{"n_kv_head": 6, "tie_embeddings": false, "parallel_block": false, "init_std_qkv": 0.0361, "weight_decay": 0.066, "lr_head": 0.00649, "train_tokens": 159000000}
Each number is 500 + 40 x the weight over the matrix's rms, rounded and kept within 0 to 999. Layers, rows and columns count from 0. Numbers have three digits each.

# layer 4 MLP gate, 256x192, rms 0.0931, rows 0-213, columns 128-191
518517532507441523502537475534501480530438554510469485491511562498475516478511487552475483445507528513485478487496560487413498458476529546399487521534501544442459469475469502531552518509495534
480535536443584466553543483556536516505508450514532511491491517477546488492512404580515530534464461493545433478500542483486525475477465478549454400468526509478474495578468517486529435525497424
470471490380482512507515440586467527512480550544518478511475518541492462496491531460495552426465540517517409509527562482540429540469561528537493511529487475420421534549497480535500441483418498
465493467455494562448538536486412474493469528473508518464444496493519434493569492510473562489538538508582507586550555464509463448451530469487490454554555457501520507507451487547541441482552559
472490539472524556545508525451598462544481523419457474477505482542452465486500481521470496425454457494522488557504537514571542455503506503498516506454467501529472417531484506507482486488480484
488460459503438451534463492521523548512544559525518491477557536528555542567417463479598420464486471478565469480529462468488520482522517477467564564480488470508512474490600470567498464454468519
477531468485525511507504492507387466475544512493479499499584510559420475480544466485463530502497505512487440532537486479572463542495444472440503511509484527529456489462519535454502471500415422
454494482467452525544495525545454517502395412484501547576508564516573536543483548496543500531507484506530494513530521498446435443381427449537541500503485503483448471445437476541504506423510491
495531539494507479500509518454531578525536511552524514485426517521508526527456472523495533543498504549533523498552442481448412552516516527555460480531515457491517425546487537560531492534514508
521557461400493515537465520570502531533411538426553534514610533498557515529461511450467513503477486484486500426485540489501484527429500452492551550507523525599468507538519503482457496527635469
464463452494508493609538566533508529511525530574552527498595579521512435504487542546523535432524530542506524537517453451475413514516521451554588449492494450476479496542510524469462507477509423
457458440515563521525523464435481467490506492488481535461523456497466532535554495469529499527495497451479507574496502490478473431547458519429509532471526502516454454514465405541545472514475509
548513598466420530499484514496522485518574469443468571482453443510479488557510522497413458456546535406647440534523500513478509546517508492463515506462457489546480529447461527495537454431494513
477417510418521533524468522503434524506505534533473542526510479514593523575501574494455503509437483470519488569521530473521468518465504433507483479558513467531481435531504509483449482465506549
462568565497469506480523511533499559527545526534517508463490510494443467536466438486477504537562506444588464535540447430464494501460585474493505449430497529545529495517498552511495483520510441
478553500461458503531517416503534511564513490502470451445498467588448501443514505557437429459519418459580410441504557464480511564492576497607456494483459495575525551487522579446533542506539492
455480517479479516488462412495468520486418463505538494530509544520559504560493517537507508463489469457499432479481519512478461515460495422475580495489475540525511557500484480486511494489517468
481570559538551544528469569548537445551510476531574499576525520611478468521497556501451507569479456512475484469513511443506519574498452403488565491528387460516452466537531532500521521468446565
508481497507507546496563479566459513563479493528502537560558444553576504517463464445464585437464592474528476514462572519459478458450478508445549486506505490488489552448439523504475473482488476
429501520524521479502471533532525489523501535507468535455498549520523443469495475541491512500489528478510490474535544506461418515491473490481494508539571483547497503535517525549555480525507485
466455557462431451490436538530516509497599561541496528491521492470526480477485486447469488447439465444541468428594499463509466565501498487578487473540566525444499451601529572482443503525586499
486493526527479506514505441507561512519459507535525516464539484486494517507466548545498532453529484474514490490552460489440529491524513534422532476452416471505537474546499481476570472473465503
420581535513488469473539461453507528496569508484472513437548451532488489472510483482483463453572399441498462542541526521466543556482476513475557547486529435492480498539528503435468479456472463
533527486503506493499471474511522523527479425504530498480519506494472520503437514526442527402520466500510515473500558502499473437440473449507499508495476443539408486472543502567465509483468434
548496548533496481560468488531476448499544494469469537594577524491438516542457521568551467530529484532532451650520528448487536487442493476486453521511469560501391482510532452487533519460480487
482538495487493477465486511468507515467461566551486424530530507520544416497496479649513481526458493478494443546486508459466513415431427489463452451473512534483573528480467482520478445487537509
435554504522440505496447434370512419488556555502479517505514500555494517487487523508457545516513492480509490547528462510543446503473535446514477496439557530505495531531533466519457544462532520
453464518468449503500453418473461495519541497553501450465471499535580456524512429509534466491438466448527500486503466486387454515537474456449542437527485464466494502446562569522505486427511546
450522513475487483518504532507495499430552433529483508547572621460484483514548492518509547549477537514466480417527513508503496445508458522494535493525585497532469512547471457447574490492461449
461450540438439425508518591568520529439462458540499426594540534530494388522468516528434403454483462494524422500514538459480515506552460462516526481487489532549481528521542488580530521512517530
502365577497493486485474491531478420478405483468536465498555450499553502597504482554497503541523510532524524455521549499528519482508523493513481500508458484499493413509499463544578439553373526
532519468463425477538522514530507488560457474429563449544479509555486461546454435503552525458552552466472461502525521470519503523513525483421560483467471520465465512526466386449518421503484559
476539509493525479512452561455542450506502529502438533509520513566507467447481456500536530457456439466520428461524588520519447510506444471530516485547467459489488547575537444498472533433479496
528483521488506456481452503495460514505455556520488523522513527553491481555564537478504500465468489551523500517503556455429529506452474483504528478473482505505471508476460500480510530489496499
525518486535500496498425581506501559443555511510519473384508390477541510437501471547518465520537462531570511509417451526430469429491464513469518512506464420543479540495469446577542555490531502
500495547478472511511456547511467502437528467570517517562451440532567479523466488502438549534516483472535501490513547507511451472447491442514549470620584447523488598529529507539498433487529496
514514505540495522487476497487480469442473462503569507590465488516531483559439455522512430529522459518495530540536595480491523540463392505513462491541534544462458511498452505524619448473479507
532500470502495517489487512458520527533537575476508581498551555491536466500505571509489504517465475519546489504493501448524540477468548441471574563552534454594453478492416566539460524519488450
456501464507479543471432481526515603482576466507462518509481538524530526446508525510493555513447500468491524554479534543520513493512492460512469503515535548483479567533524454533460519474524464
516440494488497510516508479474474487576558498486533460440514597414516562532558583428471529472551520492485509499471447543518520536428511495505488521518519498465512423465420535517469448521493550
502481496517486500486488472450518581538516505533517484495497505566485516510446455606456535443468488506555496559547511451467488465457516522474506449502481437465532451582490535526567498495546469
475501454547383498462437495488494487418487455511504513492545592547529494543437572476523505399444514495520560435494559501528469478439460515455511516456511513545524521545490554535465512499571483
488479523534419475488523554511427569507517469518500426479519488523425506416574547540510489551480424517562464490497564460561439436484453446473488468557517408459457483538505490438444450448481526
480446533499477468455459490469496517552472416526504481517495484513513527487580466557482519493493545477522539529513502432601487470418445502492483489459455452495517516421494501506472501496529530
480536497466482597484525510478446483516502495442486535527498462517487495517490567519438565569518511483514477476483489542566465484474555495476459523442361463488490530452533563459526505479476428
523514552488553496513500471419529511521473503441514493448533581520436503477562507514455418449450442464535439597496463531479458544426566519470486547508535515459500558503486470501601483527479473
507555500491511442482464488458544573486462483504514494446483539536483496498467536489508529544509506528484485431469475495417469515512508538512511432487525485445550446529517579482514517529528531
430573458513424514504467549560517519562506467534455474403459533539542482443462526480545479498471538420480534510511538507476504560455547501484507544410507480495464463531505556427504426480462479
470529509522507498536434477447498492499521516565480437532498489490412531469439477482471441548484441474496467506457535396445500495510506517524495521517487447516477513513479483448509491437451528
446477506458555498553473525488454465524535477520476463530576509466475423553490496456510490518501526490535444543581524550557516495573429466419528533556591476519442476553546494470464444424501528
485484500565536470565478602488514509550493502559535495526514499576519492544587524494485493478464499492533502461496503432465514483468529517449515514461510451531538489570484509551504500472508512
482538449447485488558479505536467471505513486496490522483491532525496476524501486536517548473457486421609514435479535533479517576447472552451526505555530403515527519554510523460413551478533455
483497517444460497401560546537410502543481477525518497494487490480479498517502547563536513463590448479496503542511573456488470539496485444481468586534503483572521547445520492531510481520539550
502510520453457490582478404454524514498498529495518506479564568487458492489536618485518560560478531476486421530485485504505481512501482501444515507488444482459468529513510481506457476434499456
478568507503533492483508629475514566413487472517494543501470429531454497527506489482517435463543508501504428504505545453470529543485449466499537573516482423488498534481504505484447462412455528
469484577477565516494473548471494502544564524471472530517516509483488510560432504519445494562521532494501500528460513479494424486464522515545520439526506466503527525476488564501513500511535508
486540485432525491545465526493451443496471556496465581561469473508463484559564549482483534541525538469508409522485601515502456552545458492490527505467469543560405545463496515529490457440385467
444518493424506517516477540536539536463444525475472589536540526557512437504488538647564546524477561512497483520495466445521419454495500474514475550521424478474545547548506472467497507489423411
443523488548516571480399516518449572501470535485514475599568532464455480520435439505534445522471469527525464554572529492447502509450522511515538524525506442451501447504529493482496451544499454
485499500449469511449510470496544531507561429528488498425533429494450460554428584573481503481518465451567506598535478464455513454479471501511538526525449493495501425465519567498429431526498477
421494490481486582479534623480414449609496500526620563483494494519499464541480544502501487480466427516480445492485537490530441521473517376525494508529503528513429543513487545480457498491454525
510437514515471502499538545491515513477590484505547525482456496547536509403442524555504578465484475497518489468526512436527541407530469472447517432465500460456490481534500475503494510561516495
450555444471490449551431552538483490454495477540508440461484578449462482486397540515508510506517569478518417484431498533494470486474508444517517519541523430510496524536438513542472527515520483
544441539475504481496424492522528505469489561518440484487460497570488471554532546435524485505505543533560556508473491479540525463457483478439493528507491465486529548493512527455452536513505501
507513515490462547444433606537501494470515513549514477481433484418593514479462521473528460491490522491567423500457588492557456529496497505428534500489468481443522512461469531540509498494495488
427520446531535408477514494498428443455522499588522424506500560483480471427478531538478452563508525433484502552597490494486509572425514511524496469584497441484483517545514510477474423528510418
439478547538512516503492470489539483474490481518437550522443448502498515485583502481411496492487594507454538491470551536506483523498499561480461566508501427501554537522475472420612474535540584
492542499496507473524441453469474495513546491476514528530466523493523453602553523473544422545491500477495485504493549491534434464540566453529482421473465507532426496467454467525522512518481547
517565538506470613485564548559467488475508480483495519523430545451510488538582541570560551526500565470521557528535540540507539474419509480485453539484422521428514546531514528443539437502494417
450452490541468522468482550498503530554458466509575512540580480599493512502510537524532540443500517424459520517511542438532464437442448492485514474535523429505468461513551506444456503467440469
483527533456459516477490561439439644460511506542451571439550508563499487554417483478535522509524506435481513480530594491541557433525442472564503549511511516490499520443510528496474405494497522
469576474561481528526569561456423462405474540534505515473434482513498457476545520559499427531551462486545492474469508466509522562596475542513519457500545513458522530461559471500496527519534421
544498478504470426529477499530466514516461514530512496521466464506588493491420494534488465537425484492536500519492530459458486482507373459556535483561474450442466568528537464511511431473515551
460548563443529534455542592482532398525514534512534518521450485590511444459507552561412581529495529452493397572484538524494418580538455513495479552499487493498414502519507524547464389491516461
493517527458493465517494472469418468483501523528499504520601541552472431529455419510485580472502543467538494576524514511505498565477506458460587535525551508512492562498444497440585446508529521
412552487466491544572470476508474553499540480506437489568518553500504484529525475489497400546538513481461442507498557452493439522517485471499568554493491538581421389511515496577442542492563496
408467529469445475555535481524491469541471515473510533493519474513542490464437554531494478451509460471510513551463459519513501482458463487536536569505476493541467517454539486534482495496456453
470517468451522521560483548541461512463474503512511566521543533545490455470516546504440494551481463450462461487535474474555476457511510427491511507512490466541511555499459502505548466377450485
475564557500520489486529566436500480485606533618551512487512510544537479527520572494528578489545414478555490592521499452557448455397525414477518532445525474537456477462473497456488478501516559
552561561443509501560476548467520464580535508456454525468553589480479466528454599497538483378497491527516527551463521480490467470535412491427494462505486519570524463512507497485521452464412560
468454525475494552521463543460484542454540507518504533430495583464456441534539484486520510513523509527596424514488558503549476512515475476449502554565450458431474531532510510551499513473547531
521570449470526554518491506482429475478512520560474573543535506516467477499527628497508489451560484473422400490496500470476408519440548426509510444530476449545429592518509558527482430549472534
480457483513477475458552436474467462457524550496510520544475559485592464505496505515504518536504450482494508469487578495408484487530529465495533526481493459541507534501475462547508531462487442
542509484468543495483460570498459419610505523492495531526508419476521509488487499506485488587559488490531441465471513508436498437510519497477466456506490507505529504534516507490567442506544479
508530470526482521454537483521495500536471507479517541471528516509536545490480462509501540510548494462539523594575510441392512500480506507481477461457507513509492499523510496541607558490551514
435498522463554497523512524494476482502467446506533433404486500453441467475553600508474462556438454460505526500464558482547459516545474488582520405477542524508494493516556507561485426493491473
433580495406465504492500480548453510471481536539517518523497459499548445500516569492531454509500537518556460522508537529504523502453442432479540492513473470544427461569534520506479511537518488
471536496429498540516528498548345523465490508486533488528424498553581470537430532501470547483472442439453521448563479485449530509502498509484515566447585524563469465514502531480477483416509508
506474574449489545460442523481497431583477482489495547505466525497455488481573516476466446503496416453536497533502496362538449531532529401507495465552477529550450534528518467535499577468497523
525465488500475455473469513458474482528520538534486524471443493512547484483438494440615584556525468458537403545481544534569490511518436497550505481458478440490466555503451452462517495487507535
486513528533459501535583550494528441517413500506561495442516463520451453542560496532510553425485497596563478522498535479530451461533516481472511373491520474515543541445470524530445486520503455
541449465503530492556503562557423505372469512465532471588508523499472554539443543517526501547534485466543459647589444508519525511468553506464474516565498487517447483518450448505530488456459537
442496475488472537425528513526541459466553494531452511546427491527533477520486547530521436528444456463503466477526572460573469481462505500465545454501492450523458494512519480569477450474533421
446489433523431492501535454540487513527400564518520535452439522474504489524421419489546485457453542450445462417537482559514527506499447515477530545537518516481507447502498530534505535454537525
505502554568413521523544496514479489480469501532542571512479561554520463502477488529516533496542575427533530537488481433409480524461543505511484427535501469494504492564484481471530515494541484
458493504523540493487521483495437468479503530470476521449457464503479515542394498525526461487477551450482515564521515492544517493530491530428541545446515436415499532578546447467561472420474511
524482504519485470477365502483529432509536531519450549489481467581438508497445479440553482486524511486501539517550482478487516549537516482528458476514516456494513519490506497453487523573521513
508509596422410494485537501496464395545515585471499559494532525500497502483520525485509608554536506459493509564416540494518444478498520445542521480508422478512422539565482466441519459511490478
456494506480520579499437499440447482541486403508512516521498524440543507556553399488475483467535513430608456544515540486529509539520463497539473510585496446550504535502546516506514442540526414
481557466530555434494484543471433483520486522487471501462473475555484494499451532482413482514552508520485489526489517546479447568509499537529427497488547510569486532460541493510477460462429536
526487469489511520550437490513448487556502470457546560514472561566449455522518505469496472528459470546451466531490510486456493509451472459512463537505544489517515472491412487521553478499467532
431481531448515493544560536479501520528574444445527501374482566561505526479432505509473536514462546446548487500541487454505499519524468516495487486492532534523540437519511535435474488463517464
558437562501493500507547511437520443525509558525442528529466431527570469449536619545439399442533555414538472537507475513537519471550492527517528419510516518494457489510492517526545503446527523
434495511411434500468491539486515464511466463502483557506598541520528473541538522525548453491480471457454483492455502477547467524473477410521504485498458561545453476514524451445431455470525468
448539562450475496463509477479482531557484486544440527485518478506549488482508499569510534500422500527494460515456521494471485457516504483493527426478563546536473525469538520511425499461489513
467439505482460492501476431464491496423488542513559488455535502583505475521405543532501552462487469495501455477477548492465488474519496529540460456547539503588544433482517498581443431438460479
421502468459513496434456499451494421478584550440519465492482562534581431554469456542525485511455529499548487479553596499452523543445455478487567594465450476496408572529504468608522530465491507
541534493512551478447493504478463495517486502457498543565511519495493505504518460466528530499542464497530504549479508502493496531516515462533510449445520521527513518418496513535536467555476509
497479380428483517490510474580460459570434526535519558504435519492509383563492522411530555475539533485488472521508590510443407484485554448494521558474472448523476514577528502524465418522382516
550460541445544498532490481459526485441515494480490542511555563449556489622469523467511527601518493454548542548452533501473481536485501520492469515510499451519542540466515512506544501400509493
514544493486500556431516511499445460532444562559531574509506529527510492530474460546505465535508442523558508515495438501530439527492572491506518464558534524474478487464510507473491520520524582
469527540463466478502531537493530518564447576505511482473546457521478483483491527459475533529454543493572510575533460531541493488509419501532517461433550494431476531494570550506435549441530555
505536554492490545515484524450471512541515510484497513507450543481528472511514566466434546554509478498465462589484483481452447542434507467498452498477504551527458552516445494487524503476444458
475516442521473524469430475512486487516479497480438474540476486472523474511480537470486488472488425454564524509488554522526525546480498525483481493537505521476474522444463508553487434513523564
510444472483481534569589445470481491493514480489486504518471550471473445519483529522500528511488529419566468554480535436451475464481518526512530480585495516439508442489495451500543517531534492
478412562508588529533468497560525514518436508531472496526454485511515500466428476525504537523484514488526537518518471477524538479459521498431528443505555521492500430498449534489538451512465508
462504523442476513540472533468481518468538468455425499523570462487549515525456568472519505558516471412473470476512486520527484519505430412490511525477532462467479617512522539501479397437461488
421498524404553505544446586497519477511564547475488550513503502520468460491527504492487581465508537510553435588511558547503485495542528479464506490480437530517430538478538521515501519486500526
450488505395497518550470540559474441552516524472467507538479532466492521474455459506483439511464535395486458575543479527502517517515523463475606478486460449452464543509534469476508501513533534
543498428479518468500445490466389500522484475473539454485483517486502465475564470491436472491565505519517524516528555540473520512471492517550537465570504505510549507519413472504561468555486612
387536514452500475532470540480565557549490524587545531532505485482508506492494459521438559507525488454509487523477511390483481422487505492492468512540492510506504498524502503447472464517460428
517459503443499446497537489497481548503492583545557533464484483467501501505479438517550451425571472522493447442550488475504538486483449514484479516510475490466557486538502522600457486513462530
476503552431409520506555492518486548483520428542559480518513571516585474475544506506563525490486400538485466448460486475504467527435541444457553495459508497516540577546542512544509475508547505
459435442433521491471532467484454475534509516480527494511475454495498432428506451510457544528606497395497484553517496471457505513417475535478483491467444505519509521529549504445463443539519498
439500517456487496441494519488517439511540536492488531549526466526536527462464489488478539483472561393519498523438549530499508478428482474423455529564510518516475569486527488506427511439456522
435395532475497496478562592580525548486413509476494506467529477520510448452526518526517460435541506544454489533497517548531453563537515522455491565533531442563493506515484547501488518534440517
426552479511552455432556499528508481460558470635553466525509595559541433536462562563483485548431474467448447616522545472471410580494470433469473543453490518481454479496588460531497448472518542
471482504487464550486514478498530501430524609507484536514528496471523420455449448445592561468553482435503432549497525442532498509548425452517555460520521496435510498506470528429503447519564451
512503478507495546533448511589443488511515468498533508486530486456465459492450484517561546511519545490480457510459548491452485474512456419423520415469537508492447528515528511546524529429492440
488556552486476504468450541537507516434629485547482472499460554587507488480451451442451463545520503543530465471505512520497481533434441457444509445538412463498465574518482548467502473477438438
524482483551513512514411544537488494465530485571531487511483589531484477539470478490514439464552423540499474494560492529427472469491480477575482539471465445470436541439478510514523450475467507
424531485495491532441523486542519523531497404540466499474525477535579540514424437493540465444434433469475459456491530434498536481491490505446521535510480547512403546477572477467481482482471465
512498472440517523506485501504497496462510539523473447481472543555506443517521538468466480473518467475542485522432506497534485471498507476536515467496501506579441467472546504515502485503470460
555392524502481501498517460550470495427443461450444584571532437552488481501511455606445493513476442485620522501571489478501521424424481530467450494539424531594548511467527487460496514495540539
428502450482546477505527470453391471539544470570501562469508500614528569503540500511548481542472555521492521488516502524561548556441590472417432593507517419468426547468498505487503484483503514
497512412471521542503497467510496461492478482552491503502499486504582517534492505519522525514496527487530553500491550504492510488443485527404438536454498461530474533526540613557464494471486502
392551521409464504429577496432500506480518567571554489444523502500557452485520513583508554471490498474537471496538571453489496570507535446504575505519465525474532457516467511513445498374520494
482515515478489528494434495541527489533524479474500525535505477542432504582499506452576527421514481500518482546536493469492472553518460467393569398495512486523530536532512519526519459496449535
505531492486500490480432568570501504472492441496487464557569491507498458544491501503536465459490520452502469470484549521537564509471481491425583539528453446488515481484510478557529449487582572
437473567427473467503583496489513541524493472539458538470489500545549482484504575555452483537482464453475504465480503460549538528477526443487531520542518507520498509467453551487463447420556547
460563501474425597562491524489467464505444525504503601546595549495477446522457488478519454405496506523436417601497564539526463448478508463543524490588535495510484520460531525523471479513533546
491484518459539530483543499516480453539571481527598494498615401514530507484495500536467480438545477485512458544526565534493474460460433471451598526498477404434376464548465550539527534514451489
502563546551479495542565556483469456570482483546490574469517506451407410483441565418433461488501441381486391559523531484500492604519495487523468546485482480535430522516521552474563518430449609
455488565441513510509536448516478541546513539507451461487500477577485411547494466607537474548517519417535526522523477427553490483566576508448491470533453486453496457558550525492550473518507468
500488522518515490482516453486507512486484511523482521499436483504470485526537459493506597534454501420563448504419477392458453542504435445474548438546456535484478430508505506525463516478511489
419548419485474542519496479477475486469481484492527502486506491485502491523500435495513486547519509455514507471438547431518480473475537491493510527570478519462560490489516460508481469532526512
476454546507529533523550434495483563465482479492523534485477551498482495478494475561507480583478491468518491496473495494432478512485531405527505471530454484506492475548512567472516465513539529
510500545511434543499504513512502485469505501443474487499467476483511509481504480488590521503475512459508417542497536374448507450452540489488539532503488527495475463489495525559551470541533455
475526542479507499555546539551514499538457489577560566500560491533467480512545583515523491496503431444481521530517434432509485517536454434503545493553415541561454449465536488463478474417466573
452496512494457522471549539530600578506553565497500542531497460528547523518494547492531449539466473504465460528487517489512506392498489377401521474576537519541543448448507483489492513421507432
447438470435461520533596536483473521498507490590483522478545474482565444491466517563526466499485475455461451503483538503519477547528531449444601547532565553506510463571498521538452448477461503
459589491484400486521494556463540464593474521413490529494485490598504498418398543479544514461443490524446484524503470474475484528504440497493549478566490521577470473514575435474457532471557489
453592465511564510474509460479461542541502466593520463529417539520513500553427403517505494554490537426565488496482572429469495520537530526495528439461519486527478432445471493573530524516440562
451552562500464555506449515465463452493474467525511523533460506520494467537502532524521494507512493480496489566532611448511551573489509503488512458536461492429472530478605467495488443531552511
465538513513497433426471497480530505488480486448439442478491493527522473513488497543565392462432505472481492609497521511480492474410558450525492437497553472576488543522580454486526516496507471
490538516474470539511541554540511524531495456516480544527499457477507450460490479540551556519498467524508424484490428484506493517456498506463507501559505536446493440573499596525527499514551463
420483473428482554567375540504553462582487517449523529515513491533487476503530498469493451496498551490453467509476485472481472519497557485454519494515491468533446571495501499529515561519481496
538480500411455571457495514512451434510468481551580516551433524511574496591551519499521498565529440504507408500459530485543497475461538483511511416517477473576456489491457478541461490533535502
523513415538582506477527507488489557460517488539494499502457509492484493450480426542500458573498547443510490474479507482483485488445484484499536512504466424455549505478395541550512492469514496
486471514317461522511424498547610447538556589492435546452546530499563457577420513507483515490500507389531477523538465502508433512471443420480519538504498568438419439539539449514515542498470527
419480474487447476479431462427517486471539577483547599486528490457577502534516465505519498481502496465435467489457481510480511486473480529431483537557516432499530422500432540478510397518475507
473484448487510538483510510519478556492504486538530503499468566531499489514495465464505469495507549509528546464481556450504400505512487519462505472429466439494493502484466497573501523541508505
495513549519469504465485528465474573513527520496546556436471467533507476489501575551496558530440582494528506559451501470490438503485560514503500545470489557556496487536598536471450516480447494
435492522485525521442448489547500482519475521542452514480499464466440491465482548480497533524518465461582488584513432490458474467464516470466501478482457497493457432507489497507520543404496494
513462545474555567529459474450432498474501497556473514538433450482558441541457536467469589544454512573569455542495517497483463513507531503453567494468467484467461469500503551521441451438504475
390469531483454487504469560530524460586513519534426539470507489469498546458537538466450487491459476475490510513565460452489532514507494491488453493443494432496504540463430462434510535553505501
478541570404419521481488534473440518615477539485466460590530532471489495413501464414443479532482511535527466488523508446518516521540452527514580472490599564524437458485491576501542470529534528
542468481520522512471544456491575522494539486463488424462536500510529539479525414530528515515468493513548549503528456504419532513491498542522497473515482482427525447529491549515570480511495479
524541495488545519542520497554488499520534505516518507515650476476544520420487534536468457485467529474629435514502525493547492401506464475441505458528550473562414499523517538568461453489441538
487481531559509516582470473549507496512577485549499552455536494447543489462488456514375513470483463462599429474523515448506452539493496469490482467468510483518534497558440447535486515475574492
430560521528471516538458593501567526568472499540509482503444504536460445558518566523439448427526499609551478496499557487474459518402502560493500499474513501555433548461560546396542425464500454
521501514550434574566544542489439414518458485469472526581486482459456520505546528516467515469516521501489466635504588481403503494549558492503483495499441484500447516540448441466537420393493508
514547505515431429522512528586519464539500533523474444574473486539483475478499519487460558573515557449531474614468566504479528515507484441483555528479430508439477476529421521489522456481543480
463518576455499591565363565530525458488506529500478525548420533565507433546515478465467504446480462572510450558503514505482489479489575527491504522464489536433427564572496452518480502533455499
492468527436504451553554455503558503547506502525528621485557478499481429510470487537529438469468485431522423495556510445568476531467375516423554602512479447563481511605566542593481514482488467
545500418504410512624427542539504485497499502486465500523554595495495518500468557517515421468470453446471456476486502473508530470493505441546566511487502508448456487517501474460473501512518486
419425521500524537487469535483558485501499515484489500552539403534449454548570492538454562448444513539544510535513517466538440474463605511453529494547493453552530524582534490540485514501498525
437518446462559530615450438551494489487601518492473495498494498488498442580570516482451483512527510486478496514527498455559508456500507476514505493554488486497497474552382538557551487460460528
541529544478473488526466524490536479505512513505501471440499491516576534568471486535562562560494511581501471522451478430537495509434470477448525472499462504541482567453468431510515505524525569
474466453454506513502504461517547495512503490516546459498474419588451486563445454547518517511500523575514485548566454501492534503457482603458490487513479495517505434501522478531527452574457472
549578532417447504432544495447416526494564546531451473526488510514499485511526474567519451480536402457531455582520465458475470418481489489539560520562518371522516532495472567476536442448526479
469476559464536544540511460481549491535444482508540500500455475466538475463511510488510472488485492451497465478469516447482466500474520496486476503464485473530492559478510462496520508511499546
461567582509498424507484516538493491465443480469527421526466511527410489537507481482525487457524490530527486487503558506534533522489482464505512470481496526535473605507560488486506464487474501
500443503482565575476497488504509582538534531465529520501511446529563512489545484478480523490505551467464504478552521529486514497502537556495537473485487524422501465534490544490513524549513466
419569466510582580512480488521481564477554507523537516520570422539455439538517433536452483484526459473506397542473525478492491485493439438438488481457460427552473510541449517502490501486494520
442530475478474536556563569495528480489453607555591542508535530487524464489478505506457494466546434523542432544489513504490508578510467439508580541488531509467461455553567499577489497439532504
439490534530449482461471551487468481494507499469525561539513520472467498561530511475502515446510455518505492541503507464465507583443498459425467545516453437452494548518488423476485445523473506
468446543436493497520545548535426484524470525494528519580489498453591505451485519489475505477487505474545476569509545507501504553532543483494468510561429441465551552494494503491583553495549471
323484523412453508484482537488453510473506498439527448429481497515431468539568592543527423479379490438553498507485509445485467505440500482486598569480529496511449589552541468493547378368479432
453574537505513475478460463484461505456503551491510496567447489477547445517528519519469510482529399514541437543504523395599487489474459436518555497525492460519450541490532521486539484488502497
469506505480479456548532537562546494510520467534459470459490490542455482448470501490502512543490440453461502462516496507538560496495501493473518513513496493516489545572516451490458537467569465
426498485495460522523443513470447481504614528467472464482503508516446447553504562466468508414473447447512428475518518544490504477477526529484486483542593498542495505499528558472543428475436557
484504456480503490451503565502550548476452489555469556491503530522544528525456420522538456464486472466487457479481583498497538506458491457503579517554486450502529553534500558473472519460486541
467505495501515469503526500556510574496536463462513506485536528473484454405430473501530467430531488506435447451492483452484488393532481464415473510533499417500496506535450587558469440455511497
421562498532441461446496491521539502532489477467474491520484549506465522488467477490513575477497464430578504486503498495482543457460506485496458420539525506518427496461449499458527419496586431
468536483484472525557527507451360521467551456530490519543481562461483442576480560522440416491542482508500502571471549534486499541454469448471501496519508425557491565436480473538479508573548571
440494490481474448524494519524521598548594561517478579449430491516513495506466543473507450477456469511407505496512525470461499491529418527372477462480521468542498552524527512511545518410440407
485528507434436426474484604479486508481485540542498456472488523516514454410447434513512447518452468420601473464501468537472536508483538466506506491467454498514452476507551567525446508511535488
469512588504532536569486540511455505505517471498543536516564507497506429430439437498462495454509565503535446568470607480481501511488467483545503494527496433552503498509488516547448387415494523
554486536480533526516472450465509469544421529449528480539456493545507433495477565504480414522530547451541540546477511457531468500498549489511510422566444515553477521533519456556493555476517518
465477574523448524492419445477498500444457496524470492467465482504488465517515497519506556527469466504537517499466518462453450501559486491445546483515467444458486464490467550525518486480497498
403491513480540518564559531489485482492498486506491523517545488510542452522520520577564437429493437520489446504536529465529534443438409421540522459473470460562459489520538553539492448434492472
546435561514544448507452490534481537445590526522467521460583571484509496537467494418472520446451466555543537534493487493507471503503431455516485479559535502503494413560486522484523548449451550
521536479454540538512452568487388441481491536511492507527541523515541491478543517530569484550470492456541530562476534443487576505473452473495548469496456547505424468516534451549537558498509437
477487487428468508549512504527488458559467520495518480536530559514550481554507454525502454425543475498514540523525456497504471430533545468513521509529522516485507505508510442455532472537506511
500494441470540481434527443559500609545494507547454491463508504554515535550467452532495525529408455455469531495552473498468534469497514531493517484449556500518510459497517545547549506466542474
457472556508508486447472477520414448555474528580465539506514459511555528568497442539474518518527500478562504440516514472565549493479485445468557501507510513543606521431489483538542510520595544
540544461465398492500515570526460525497474478470466510521551525480515480517498478549547528499468506550509463525457516485505458481461508461434514513536501514446518624405522476566444490429524559
462530445497480503489563564469574488487480436604487514452554468479537487476500501497548488523452422460488432493521494512505509463458525507524444519539518503532464486560515492548512451457492510
486542501448515533483456576528535457519503498480468449485490501469441438488446536516477503467520517440592453539477522438534491510510433454496559560537492468449459499545554451614451550517495477
510562466476526585494554455638498472446514470527549586515467459577528461508507468565459561507394442525614500560540553503495503504460452430465441457532509457514433580450527513470508482529448488
507608532538534481555483500484444540524454462512576522430433587496500411460553494425465538599531393453465519481526459500553371506502457453525495422467521516477473478472464525530543521543464503
479508564438471482493493438491493503535497485500470581481536545502451531539549502534464533476551450467457564504522485521418463535517504523564442499549525476496406504472541492573442519492471506
501518469480457482555544523544460531498528475512523452478497553536461455449474488516511438437486403410497492463510549476426524503459446494483546526563514462547489508529494560503507490497456515